From a checkpoint of a small transformer trained on Wikipedia.
Size: 2 heads of 32, vocabulary 3789.
Architecture: RMSNorm before each block, rotary positions, no biases in attention or MLP, capped logits.
Training: a variant of Muon for these matrices, 93M tokens.
Each number is 50 + 15 x the weight over its row's rms, rounded and kept within 0 to 99. Layers, rows and columns count from 0. The size before them is the row's rms in percent of the matrix's.

# down: layer 4 MLP down (transposed), 128x64, rms 0.13, rows 50-66, columns 0-63
# gate: layer 4 MLP gate, 128x64, rms 0.155, rows 51-66, columns 0-63
# up: layer 4 MLP up, 128x64, rms 0.166, rows 51-66, columns 0-63
down50 103:48 45 65 80 62 39 54 57 53 47 52 48 57 39 50 00 44 37 48 25 62 65 63 44 40 47 40 43 59 41 71 68 50 49 67 69 47 63 34 07 45 49 48 76 38 52 35 50 27 29 42 63 49 28 31 64 57 55 49 63 34 76 55 39
gate51 073:68 69 51 54 55 55 51 42 41 57 40 68 27 36 44 53 47 38 60 47 31 50 63 28 88 37 35 81 45 46 43 68 72 73 33 38 46 83 40 46 25 42 45 54 46 65 56 71 52 34 46 55 65 63 10 50 31 53 37 43 66 61 67 38
up51 068:55 52 45 72 42 38 50 42 69 39 64 42 53 71 61 30 07 46 54 70 72 50 04 59 44 51 76 59 46 69 51 51 53 44 46 41 62 34 56 42 81 74 54 42 56 30 68 55 51 44 45 49 48 63 49 35 78 73 48 57 50 24 41 42
down51 069:52 50 55 42 59 58 59 41 43 33 43 27 33 32 28 74 45 49 26 29 63 43 88 38 36 39 48 82 49 31 36 51 33 57 41 50 45 59 49 49 25 38 07 51 48 44 61 24 27 53 57 57 37 39 44 80 35 50 61 58 67 60 54 53
gate52 073:63 23 22 57 55 55 59 53 55 36 45 79 42 89 58 47 70 51 60 17 25 44 53 54 50 69 69 71 18 30 39 51 54 68 43 49 55 55 48 37 40 68 48 62 52 64 59 50 56 46 30 41 38 50 57 48 63 52 32 29 77 24 58 34
up52 084:50 30 31 51 39 45 43 62 53 27 30 56 27 73 44 36 69 38 50 51 59 31 42 64 53 55 65 46 30 43 38 62 47 61 48 41 84 49 65 59 48 65 49 55 47 67 82 59 48 23 42 30 52 62 74 45 47 36 28 64 87 67 65 22
down52 084:36 41 29 40 39 58 41 31 76 37 63 58 73 63 99 43 42 37 67 61 58 52 59 75 39 59 52 58 67 53 53 25 48 49 62 55 50 59 36 49 50 69 71 52 62 69 40 50 55 36 60 30 74 36 72 60 42 51 38 81 44 23 51 61
gate53 082:84 31 78 53 11 61 62 54 54 42 66 64 51 52 62 58 28 57 38 37 42 40 16 36 62 50 44 30 66 52 65 55 36 43 48 70 78 80 71 24 55 40 48 62 42 56 66 50 50 40 40 59 44 60 48 62 39 76 50 60 48 41 30 60
up53 092:56 39 94 69 28 55 50 53 61 62 41 44 45 46 81 47 53 54 52 60 33 71 34 71 72 45 30 22 60 51 37 31 31 42 66 75 67 63 49 41 44 38 29 67 47 61 42 34 36 30 54 43 57 74 48 84 49 55 54 42 68 52 44 58
down53 099:09 62 92 52 48 47 63 54 62 38 50 41 62 43 47 51 61 56 56 45 31 59 35 59 28 47 32 45 52 60 30 66 66 27 49 43 49 71 52 65 29 49 59 51 64 32 38 85 56 45 47 82 63 79 69 53 28 48 28 46 44 52 59 47
gate54 128:44 38 46 18 60 72 64 63 53 31 63 59 58 32 43 61 63 20 41 48 51 47 50 51 70 74 54 59 73 57 37 73 38 63 40 56 60 54 29 36 39 43 30 36 64 78 60 21 35 33 69 57 63 57 33 54 33 55 87 51 66 33 44 46
up54 146:70 34 48 59 25 53 11 73 59 58 52 56 43 56 56 40 71 44 32 43 60 32 68 34 81 43 37 39 57 72 58 58 66 29 74 29 47 40 41 52 79 52 40 51 41 18 66 38 56 48 62 31 45 45 38 53 68 62 28 54 59 73 57 48
down54 143:67 51 11 58 50 32 29 46 66 38 30 53 40 56 31 44 39 29 59 40 60 45 52 43 81 48 70 24 54 76 60 57 71 46 47 32 36 38 33 47 71 38 40 44 56 38 44 56 58 54 39 62 46 48 60 49 60 39 36 32 57 79 27 90
gate55 079:37 26 39 46 56 49 57 64 70 57 40 10 65 44 55 67 55 62 36 20 55 78 27 45 68 34 60 53 58 47 31 43 31 64 25 50 50 72 47 56 60 37 55 38 19 53 50 56 46 50 37 79 55 47 65 49 66 26 60 42 48 50 83 33
up55 079:39 38 59 65 75 42 37 46 48 41 62 62 43 45 32 43 41 30 62 58 39 31 56 42 65 63 27 50 58 62 73 71 80 21 63 49 36 24 45 50 40 73 46 63 92 37 47 69 66 48 58 42 47 49 32 72 66 83 50 62 49 57 57 55
down55 077:40 53 21 55 67 65 45 76 56 55 38 52 50 50 44 48 54 59 37 17 52 68 39 54 35 50 67 42 58 31 35 39 20 52 46 43 33 87 31 48 41 39 21 72 34 38 47 55 42 31 40 63 73 51 28 35 33 62 26 42 53 76 57 58
gate56 132:44 50 47 58 59 23 71 53 37 64 62 44 54 41 25 63 58 66 18 84 41 64 33 37 50 53 21 47 45 61 36 46 50 81 63 60 76 52 59 49 59 62 27 47 58 43 87 28 37 50 61 53 49 49 35 45 44 42 57 21 70 36 58 66
up56 128:67 41 51 54 66 54 29 35 37 20 43 45 67 58 73 46 62 57 36 60 17 58 62 52 61 59 69 65 49 48 24 30 57 32 56 56 40 42 68 42 35 36 50 51 57 27 28 42 84 50 43 40 52 78 59 62 45 86 20 44 54 57 42 48
down56 132:59 56 40 39 61 35 57 49 40 37 73 57 37 35 09 34 75 35 38 65 70 65 74 55 57 49 58 68 29 47 59 65 61 51 54 39 52 65 72 37 57 38 59 74 37 50 20 40 36 42 60 39 29 63 44 15 58 60 39 45 52 76 67 48
gate57 095:49 56 88 85 41 46 60 53 65 57 37 61 58 67 77 58 48 76 52 68 36 32 52 69 43 55 19 57 46 35 31 60 63 41 23 51 57 53 51 46 54 38 37 23 43 83 70 28 58 55 38 62 81 47 39 50 65 43 48 53 47 59 38 51
up57 096:69 78 46 58 66 50 35 48 69 39 35 41 63 60 79 49 58 65 52 48 36 46 63 35 67 55 80 40 74 48 44 56 61 52 50 39 53 61 07 27 33 58 58 44 74 24 52 54 71 26 69 66 51 45 77 41 37 64 56 40 60 60 38 59
down57 096:47 45 45 14 36 40 58 47 54 43 54 48 68 45 06 37 55 38 68 50 60 62 39 33 49 45 47 33 32 61 53 47 57 60 50 31 20 37 43 80 56 38 52 68 59 52 54 82 58 36 27 58 34 68 53 57 55 48 39 21 31 74 74 61
gate58 083:33 55 50 53 33 64 60 60 65 37 40 73 44 52 70 32 48 41 80 49 35 53 40 50 74 50 62 39 43 65 22 13 65 55 56 69 56 61 46 51 51 35 56 68 64 17 80 48 39 34 32 49 36 54 48 14 45 29 32 44 46 48 66 59
up58 095:47 67 49 67 50 46 44 26 57 60 50 20 27 77 45 24 61 53 35 42 31 50 57 57 35 33 41 63 56 30 69 82 28 36 36 18 37 37 64 70 42 58 46 46 31 54 35 52 77 37 48 49 72 29 31 54 39 59 55 55 38 39 38 35
down58 083:77 65 41 66 58 50 41 83 45 48 33 56 59 28 53 61 29 29 35 39 57 58 65 51 47 40 56 52 53 78 45 62 56 57 74 71 38 28 41 37 57 55 56 32 64 59 81 16 33 45 66 49 68 47 51 45 46 86 64 46 44 61 23 55
gate59 093:46 50 54 59 38 30 61 52 21 56 43 84 45 80 74 58 25 35 22 57 51 48 56 47 39 54 29 64 27 51 54 85 54 59 56 79 63 19 66 60 35 50 68 44 64 34 34 36 51 58 57 50 36 38 47 53 31 53 47 49 48 33 31 35
up59 095:78 34 27 17 63 44 63 58 25 38 36 39 40 52 41 58 39 22 36 67 42 83 52 28 55 48 46 64 52 67 65 67 60 41 45 68 38 51 51 47 47 58 55 53 83 45 64 43 69 65 46 78 27 51 56 63 46 57 38 60 67 38 54 80
down59 095:58 47 41 47 72 73 48 35 35 54 50 24 53 90 63 61 39 73 57 69 57 58 35 53 62 48 35 60 42 68 51 60 89 58 43 56 31 47 66 50 47 13 56 43 32 54 34 37 54 45 58 70 22 23 54 44 32 42 54 61 68 41 33 59
gate60 085:47 45 35 40 60 60 46 59 46 60 76 58 66 49 55 32 38 69 64 73 46 69 77 27 65 18 43 59 56 86 30 74 61 61 47 67 42 44 36 68 58 39 68 52 67 29 42 59 65 43 61 69 29 58 32 62 23 42 38 44 71 55 52 39
up60 088:42 56 45 41 64 30 67 53 76 30 22 68 38 60 54 30 56 54 43 68 36 74 33 88 29 63 57 54 48 51 41 31 51 73 56 52 60 32 66 50 44 60 46 46 24 53 40 70 24 46 29 51 62 34 35 69 64 72 28 65 36 53 52 36
down60 078:56 34 74 38 45 65 38 32 17 65 71 41 59 07 31 62 53 38 35 42 53 52 70 23 62 34 46 74 29 09 62 70 65 40 41 28 31 45 46 55 57 54 57 51 59 44 50 57 52 57 60 49 49 48 40 44 24 55 45 40 48 62 57 32
gate61 085:39 32 50 36 79 60 41 33 26 31 48 40 67 43 59 63 49 52 77 66 44 30 57 55 61 54 34 35 50 64 49 59 59 15 59 42 24 59 49 47 28 33 32 46 59 65 44 41 48 76 70 25 56 73 55 52 70 62 58 45 11 39 59 44
up61 089:67 61 62 54 35 61 32 61 75 54 34 58 62 70 44 39 40 76 35 32 60 67 44 54 38 34 34 55 52 28 25 62 61 33 45 51 75 46 43 54 71 45 55 48 46 30 65 60 50 34 25 74 26 41 60 37 28 48 45 67 79 81 65 57
down61 092:52 45 50 43 51 64 35 81 39 49 31 42 34 46 21 50 73 42 37 57 69 55 52 55 39 66 70 72 78 27 60 62 41 75 38 46 33 55 39 38 43 14 26 47 42 44 60 28 61 31 41 58 64 58 31 46 47 57 23 49 46 83 50 53
gate62 099:47 59 45 28 58 22 43 46 54 56 53 26 39 47 34 48 52 26 48 50 62 48 60 47 40 53 50 71 40 40 22 81 42 89 33 25 68 46 25 30 54 68 41 47 50 63 45 66 34 41 44 39 34 42 58 63 20 44 34 21 51 57 39 73
up62 094:87 48 44 64 35 93 60 35 31 51 67 46 41 62 70 52 66 70 60 82 33 53 63 49 71 57 55 44 52 35 51 41 50 34 50 40 51 61 38 64 55 36 56 73 27 65 42 42 56 24 47 57 81 61 53 69 49 63 34 64 73 55 59 56
down62 096:41 43 54 41 40 43 49 64 29 54 69 73 24 58 58 63 18 75 43 42 33 60 37 25 32 36 49 13 35 31 58 40 25 45 51 53 46 33 71 47 66 28 58 47 37 38 61 48 70 61 35 39 51 50 53 36 58 72 63 52 73 60 76 36
gate63 118:53 66 47 55 40 33 40 27 64 36 16 38 55 61 62 65 28 39 40 42 47 61 47 28 34 55 45 50 46 60 31 57 40 92 57 12 57 34 44 48 68 59 37 48 42 50 50 54 67 41 69 88 53 50 34 38 64 48 73 48 73 61 49 64
up63 110:30 92 29 63 55 39 56 51 61 41 27 44 72 33 66 45 46 28 28 24 40 24 62 57 60 59 66 65 41 53 60 60 45 73 62 45 54 42 39 31 61 63 24 42 42 58 45 31 74 34 48 51 39 58 57 60 63 69 70 44 62 45 46 79
down63 115:54 70 48 33 21 80 56 40 59 58 45 51 37 56 34 55 35 65 61 50 48 55 72 40 37 57 49 51 61 29 32 47 48 29 43 39 23 54 35 73 45 56 58 71 39 52 58 97 54 27 51 44 54 42 71 57 65 30 50 70 59 55 88 60
gate64 115:48 40 61 50 47 70 86 64 52 54 76 55 53 54 35 73 42 47 48 46 37 34 54 51 33 47 80 49 26 48 67 36 40 40 38 68 89 48 48 59 46 31 21 70 38 63 19 63 62 44 21 42 48 61 36 37 36 63 47 53 72 59 60 56
up64 095:43 61 45 59 71 39 42 57 56 45 20 68 52 51 73 50 55 67 79 05 41 55 60 70 68 31 52 41 45 46 51 75 44 53 58 35 29 72 35 68 35 48 57 67 33 53 45 43 47 38 38 37 45 70 56 58 70 39 20 49 55 59 62 18
down64 107:35 65 45 67 63 64 24 48 53 49 13 55 40 76 78 49 55 47 66 58 60 31 42 56 52 28 30 46 78 31 53 31 33 49 45 58 37 72 58 52 21 52 56 33 48 53 63 40 65 49 72 39 47 63 50 60 42 23 66 79 47 48 35 29
gate65 102:56 56 62 53 23 54 64 41 55 36 40 60 58 22 41 74 48 40 69 59 35 25 59 38 39 79 49 63 53 53 35 41 21 59 51 75 42 53 36 44 65 58 23 44 34 68 53 29 32 52 67 74 59 14 25 67 49 54 75 54 54 58 52 58
up65 124:48 58 62 71 67 57 62 83 36 36 47 26 38 47 54 39 55 15 40 78 54 77 52 50 52 67 41 45 20 80 45 56 51 58 43 58 52 69 45 42 58 47 34 71 29 26 41 17 44 32 54 43 45 72 49 72 57 50 56 38 58 35 37 52
down65 118:53 71 39 65 54 56 44 49 50 48 55 40 72 64 75 59 66 50 68 90 71 32 53 54 21 42 53 56 43 28 18 77 54 72 32 41 57 49 32 28 62 49 54 30 64 57 52 16 74 50 37 59 53 65 65 46 61 46 69 57 47 52 56 39
gate66 099:47 44 41 55 41 66 50 61 46 39 44 74 45 31 45 46 72 47 56 33 62 39 26 67 61 50 26 54 33 33 76 50 08 45 49 47 71 61 58 51 30 40 30 56 80 56 86 42 52 34 50 46 46 56 46 45 43 27 75 22 33 47 65 65
up66 104:34 18 72 38 69 77 56 58 75 60 55 56 54 30 42 67 55 42 51 45 55 39 63 60 64 51 78 51 16 78 23 64 52 72 55 32 48 54 75 46 56 63 61 49 64 38 41 23 39 33 75 52 55 44 39 42 39 59 42 43 65 55 33 39
down66 104:54 39 58 30 58 39 37 54 57 73 63 54 48 27 59 99 54 69 64 67 41 50 47 33 58 59 49 70 32 56 23 37 50 44 68 41 48 30 56 51 47 68 49 61 53 58 47 80 58 56 66 01 44 38 64 52 66 29 42 44 57 56 43 36